config = dict(
    vocab_size=1644,
    tie_word_embeddings=True,
    weight_decay=0.17,
    batch_tokens=131072,
    max_steps=4591,
    dataset='wikipedia_en',
)
Each number is 128 + 32 x the weight over its row's rms, rounded and kept within 0 to 255. Layers, rows and columns count from 0. The size above them is the row's rms in percent of the matrix's.

# layer 3 MLP up, 896x224, rms 0.0534, rows 105-111, columns 0-223
size [ 94  99  95 105  90 101 110]
[[142  92 112 108  89 106 146  65 118  86 104  72 132 141  88  71 122 128 182 128 143 139  93 137 173 112 118 146 123 107 171  86 139  88 123 171 116 149 118 171  81  96 146 103 121  89 108 113 132 108 137 127  77 152 152 113 142  86 100 156 133  99 119 190 113 180 185 153 127 163 106 204 120 127 155 112 118 167 132  95 169 135 134 175 163 106 137 205 128  64 103 146 153 144 147  96 129 129 144 106 119 126 137 187 176 120 197 158 108 150 218 143  93 133 146 134 134  76 133 150 111 122 122  80 183 164 103 100 151 203 163 192 140 110 126 111 154 181 143 123  91  69 119 181 186 140 122 135 122 106 136 141 108 198 109 156 170 156 162  94 109 162 154 130 159 121  77 144  94 140 137 171 114 133 156 119 162  59 104 119  98 141  99 109  99 124  96  72 149  43 121  97 119 157 133 184 132 138  91 202 146  62 156 127  35 124 120 124 137 160 118 123 126 127 125 135 132 113 152 118 133 137 126 172]
 [173 117 124  81 104 136 180  79  82  71 146 146 168 130 131 105 128 123 124  87 142 126 132 162 128 149 122 157  73 156 110 124 144  93 142 157 129 107 140 101 199 168 118 110 125 126 160 130 119 155  96 113 145 100 168  86 110 126 147 102 106  23 117 200 145 142  86 166 108 204  56 174 115  73 153 107 124 132  76 146 125 167 126 196 131 153  95 149 146 155 124 142 160  80 144 152 130 178 143 110  95 158 149 187 117 139  58 111 123 123 124 135 105  58 179 178 133 125 187 143 115 135 152 132  99 118 124  96 115 122 127 167 184 160 138  75 124  85 108 201 144 103  73 121 106 116  87 140 151 159 100 134 180  67 127 175  94 154 120 109 143 118 182  79 146  39 118 127 121  65 138 163 143  62 106 152 177 172  89 171 168 138 102 143 170 144  89 148 130 147  92 104 146  95 123  82 152 112 135 119 165 145 111 118 110 115 148 107  69 152 144 123 113 108 141 109 143 120 112 128  95 176 124  88]
 [130 163  59 173 180 162 152 118 119 201 136 158 124 121 117 174 124 151  51 102 170 109 128 142 141 148 190  92  97  90 149 134 117 106 113 134 127 178 125 119 174 128 163 131 134 110 168 138 146 111 128 121 124 143  62 153  94 187 138 105 128 124 168 173 136 106  95 123 166  44 111 115  94 153  87 103 171 125 164  83 115 114 221 141 158 144 125 163  71 130 131 130 130 154  77 144 149  68 133 119  96 147 125 151 161 155 103 110 234  74  45 159 139 102  89 164 166  81 155 114 102 124  74 154  94 159 123 107 107 174 168  84 132 100 161 151 110  80 114 142 145 168 115 135 122 101 180 100 168 170 168 151 131  93 120 113 153 149 139 104  99  96 124 145 135 136 133 100 167 196 162 161 168 188  98 110  99 118 128 105 125 120  99 167 100 107 138 144 132 133  96 107 177 146 175 153 121  89 140  38 125 113 121 109 129 107 154 182 153 108 130  98 162 133 165 126 120 136  92 137 121 117 168  79]
 [170 121 133 123 207 132 150 103 141 132 223  89 110  98 131 126  78 108  94 103 104 155 151 103 127 193  89 142 155 115 153 141  99 148 127 149  96 179 133 109 123 171  86 117 166 122 143 137 151 137 138 176 137 176 100 133 136  70 137 135 159 155 136  91 107 132 128 162 145 176 139  87 140 123 113 130 148 148 148  79  97 129 141 110  97 115  99 108 110 189 138 101  37 120 114 132 209 157  96  55 168 112 131 128 134  83 116 148 108 135 151 124 114 104 162 152 155 158 151  72  89 122 113  97 177 133 105 198 141  65 107 132 169  92  98 153 142 148 132 152 109 122  76  92  46 151 166 123 151  92 150  74 148 127 126 121 102 163 119 158 163  75 126 171 155 172  81  93 128 130 189 114 116 131 186 125  77 128  96 139 138 142 147  91  85 141 155 156 142 150 148 121 145 178 216 118 159 113  55 136  57 136 139 102 112 105 101 122 121  93 123 138 108 157 111 124 157 158  99 121 204 147 127 209]
 [172 151 190 146 176  90 141 108 148 163  78  70 112 122 125 153 115 137 127 176  93  80 112  90 165 152  77 121 118 152 123 135 170 162 166 127 149  91 117 108 110  74 132 122 115 138 145 129 106 136 121 119 166 146 130 103 134 150  90  71 110 111 121 185 127 142 116 168 171 100 160 144 140 191 100 106 151 146 146  83 115 102 173 152 122 115  62 107 127 109 115 114 144 123 106 141 116 136  66  66 108 119 131 148 142  94 135 154  99 160 169 149 127 138  81 162 151  57 112  86 145 102 150 184 175 129 198 102 187 165 169 162 144 110 117 131 200  84 105 124 113 103 149 130 150  98 131 135 131 140 153 132 129  75 184  92 145 169 129  92 105 200  92 131  85 161 151 126 120 147 115 132 152  82 114 148 139  67 108 132 119 124 135 104 123 132 116  78 133 202 224 111 142 153  80 143 149  80 119 102 140  45 100 148 117 174 136 146 138 139  82 132  53 137 202  80  99 114 192 142 163  86 124 178]
 [167 142 117 145 190 113 109 123 138  75  94 125 128  92  82 120 104 127 119  61 134 127 120  69  95 149 114 121 155 152 104  51 148 152 131 113  87 182 137 220 192 143 108 149 144 133 113 138 125 151 134 130 154  80 145 121 172  83 136 115  97 109 137 196  73 154 194  63 129 188 144 150 173  66  93 127 145 162 163 166 150 116 133  59 189 171 131 135 126 147 163 180  95  83 101 147 134 122 128 131 121 140 182 112 124 150 144 119 147 192  82 110 118 138 126 153 187  84 106 120 131 181 151 100 104 109 148 155 168 128 142 165  79 118 152 118 119 139 190 117 127 138 145 138 140 115  68  83 165 145  80 163 112 156  94 109 113 137 102 117 116 108 103  82 105 129 106 131 109 137 126 133 125  81  40 113  90  61 157 174 130  85 100 183  73  80 128 123 163 135  63 157 159 119 131 113 111 140 136 191 154 104 134 132 141 150  74  79 161  86 104 113 156 151 162 151 125 170 160 135 122 122 118  86]
 [145 102 139  95  86 139 115 132 126 127 183 102 193 131 165 122  83 101 172  67 105  78 138 134 150  81 177 113 140 128 135 115 116 121 118 109 175 118 105  96 122 140 134 187 117 141 137 105 127 116 112  40 127 184  87 114 108 150 110 172 145 178 123  86 140  82 129 124 109 185 105  94 137  63 179 136 145 180  82 144 153 145 141 169  63 138 136 112 101 105 148 142 172 131 125 147  87 147 160 185 141 125 138 149 156  57 128 100 153 120 130 119  60 158  97 129 135 122 124 150 139 122 182  76 161 200  62 129 139  82 232 117 107  76 125 166 127  95 114  84 118 113 111 105 127  87  98 164 173 139 122 103 134 128 116 147 161 111 135 119  95  92 149 134 103 127 143 132 131 165  73 125 137 146 140 142  92 220 138 166 121 100 102 169 133 119 133 158 185 145 106 136  98  86 158 140 122 133 174 131 121 173 138 173 153  77 158 103  73 147 179 115 157 112  87  49 129 157 124  38 104 115 140 139]]
# layer 3 MLP down (transposed), 896x224, rms 0.0463, rows 105-111, columns 0-223
size [ 91 104  94 118  83 102 110]
[[144 139  82 130 116 127 115 183 133 147 159 120 184 195 183 120 167 175 191 154 122 131 113 146  71 115 127 113 109  77 142  82  80 179 177 107 123 114 150 103  99 116 120  82 128 143  92 118 152 176 115 137 162 147 129 133 152 126 118 133  90 127 105 113  69 131 152  96 137  84 130  91  99 133 172 118  81 148 150 160 180 139 180 141 131 104 169 115  84  76 114 154 159 128 156 150  91 101 111 156 145 142 131 126 171 135 176  85 103 150 160 148 129 113 128 123 185 139  76 129 164  86  84 124 139 169 157  54 159 109  92 108 103 153  44 127  59 140 134 152 153 148 106 147 176 127 102 119  76 178 150 108 174 134  81 147 102 169 116 137 239 108 127 107  86 124 168 136 132 146 110 103 155 153 171 107  97 149 169 139 118 149  91 148 118 114  75 148 125 162 137  81 140  49  71 103  80 108  95 173 184 176 119 152 137 161 148 194 111 135 143  99 153 148 183  86 125 135 169 123 138 152 135 174]
 [153  85  92 132  97 115 112 116 114 114 128 193 132  88 101  93 124 149 142 170  69 107 112 140 127 112 132  82 173  88 128  93 158 132  81 115 144 158 163 137  83 144 122 145  72 129 121 132  50 151 163 156 118 143  97 115  98  93  96 165 172  97 141 112 141 139 189 133  93 188 193  92 131  85 108  95 137 141  99 145 114  51 199  79 124 135 159 154  86 114 158 132 112 216 153 128 126 165  97  95  58 122  90 118 107 164  72 132  76 145 164 111 119 149 116 110 136 152 105 135 138  90 182 144 142 106 182 144 153 135 128  99 129 172 194 219 141 148  95 128  92 150 127 178 105 115 111 147 129 151 111 100  85 121 158 120 163 123 122 189 112 158 121 130  72 162 129 150 125  97  98 125 195 134 134 147 180 100 199  53  93 119  59 138 121 179 136 108 131 100 166 136 139 134 144 138 165 162 138 149 125 141 112 167 135 118 127  90 182  92 134 120  91 138 183 152 157 151  84 110  79 130 108  85]
 [108 121 126  92 108 141 131 123 131 111 160 100 136 130 176  77 136 130 173  75 133 135  97 143 144 129 131 121 175 175  92 104 178 174 132 144 137  82 138 141 122 125 106 137 128 108 125 123 129 148 166 129 166 121 211 130 105 114 190 118 140 135 137  79 107 162 153 117 164 157 144 181 127  97 129 100 117 161 159 141 173 114  14  94  34 135 144  92 149 142 103 111 142 114 199 128 125 126 117 150 122  78 127 101 101  94 140 131  46 111 151 107 164 188 153  22 164 207 104 155  81 150 170  82 142 153 185 142 161 133 125 159 140 164  83 135 160 174 152  72 112 148 145 181 161 125 146  99 122 121  97  73 119 165 102 157 155 142 131 158 167 170 122 143 148  91 160 148 129 117 130  99 149 156 191 104 110 127 144 172 173 129 154 128 161 142 138 131 112 143 162 174 156 162  61  80 153 174 136 190 169 131 133 133  73 158 116  91 151 162 155 180 110 151 109 114  89 119  81 121 160 135 134 127]
 [ 57 155 107 102 116 116 122 145 118 125 109 134 152 163 157 124  99 177 115 137 146 115 101  97  68 122 143 173 142 147 158 120  93 132 162  84 127 122 100 117  96 179 120 101 109 125 140  58 102 151 135 126 128 110 144  57 161 190 165 152 108 155 150 201  97  60 113 110  54  99  84 104 131  95 176 144 122 113 163 212 163 159  84 124 140 111 167 114 132  89 132  95 131 110  76 140 101 182 147 111  87 168 174 142 132 113 136 155 144 133 114 111 110  81 142 132 157  59  99 116 151 143 134 163 169  94  54 108 161 110 113 126 136  96 187 150 185 111 132 188 153 110 129  83 166 111  97 136 150 148  66 153 137  82 100 100 168 149 201 152 148 182 110 145 101  98 146 152 138 111 102 153 172  79 136  22 151 130 100  99 165 141 122 113 148 197 138 148 103 166 138 162 110 180  85  94 143 140 176 139 119  84 117 116  97 130 174  91 142 170 133 145 151 124 150 126  94 179 121 131  92 125 131  92]
 [132 129 135 127 110 188 130 128 109  93 135 132 152  82 100  87 158 131 124 147 116 121 155 145 138 135 146 151 182 107 148 163 136 129  79  83  69 133 119 113 140  54 132 154 152 143 179  21 162 138 116 127 112 106 115 139 119 106 118 122 158 100 130  87 133  96 145  40  71 169 105 147 112 137 129 136 112 105  93 171 209 144 126 152 151 131 152 175 101 111 142 133  69 165 182 156  81  99 138 168 150 122 111 106 143 145  77  74 110  68 131  97 125 171 150 124 146 153 159 126  77 148 171  75  57 124  46  92 104 100 108 127  95 171 106 130 102 190 152  90 116 145 166  82 124 158 167 116 134 135 180 112 141 127 114 177 109 131  87 174 120 141 145 181 122 126 130 133 119 109  99 116 141  90 184 101 133 131 161  56 133 168 114  85 167 104 188 158 135  93 160  98  98 116 141 106 134 168 136 165 121 158 155 177 132 116 141  88 158 144 142  54 147  86  98 166 176 198 108 100 182 137 148 110]
 [127  78  95 168 164  80 133 169 134 121 151 186 163 118 127 102 154 113  81 147 165 140 130 169 139 117 104 167  89 127 153 142 188 164 120  80 115  82  81 153 131 167  95 111 139  88 158 154 114  84 129 160 118 122 112 140  99 157 151 106 124  71 139 114 127  90 109 106  69 173 139 128  99 165  87 120 118 175  99 109 197  97 158 135  74  97 163 197 133 115 161 141  91 152 164 139 176 160 147 130 150 159  59 160 198  90 164 187 133 150 117 148 168  77 133  97 109  37 126  98 114 120  92 168 118 151 136 114  88  77 133 174 161 157 116 122 123  84 148 109 191  87  63 165 178 149 146 110 120 157  86 120 130 145 231 136 151 130 111 130 165 123 133 155 128  83 153 108 140 115 159 145 125 142 146  92 150 117  82 149 168 166 149 172 152 203 110 108 129 117  74 147 131 127 137 100 179 121 113 144 107 120  50 145 165 100 154 127  95 165 155 133 118 121 176  83 108  91 173 135 118 117 146 110]
 [128 120 129 119  43 110  93  94 122 144 123 136 166 146 112 147 150  95 114 177  92 115 115 106 123 112 129 122  82 116 116 173 126 147  99 171 153 179 170 204 130 106 140 196 133 126 208 117 125 175 116  89 125 182 148 176  80 148  93 143 124 137 122 181 102  93 161 148 107 138  82 117 126 102 138 148 192 171 101 134 145 143 137 134 114  57  98 148 108 117 148 102 114 120 212 149  97 135 137 195 167 142 110 134 154 104  87  99  87 111 205 129 151 125 156 120  67 136 114 146 174 114 150 110 135 147  85 129 126 152 181 124 111 126  98 175 142 140 111 170 142 162  91  49  99 126 126 165 136 142 145  83 145 122 119 163 163  96 114 174 135  77 156 144  97  94 150  71 100 159 182 152 130  64 156 136 147 160 172 160 145 129  87 119  89 156  96 171 113 134 126 154 129  62  99 102 110 112 200 112 167  49 120 144 132 103 169 131 130 141  89  67 169 114 171  70 111 109 109  79 143 146 141  85]]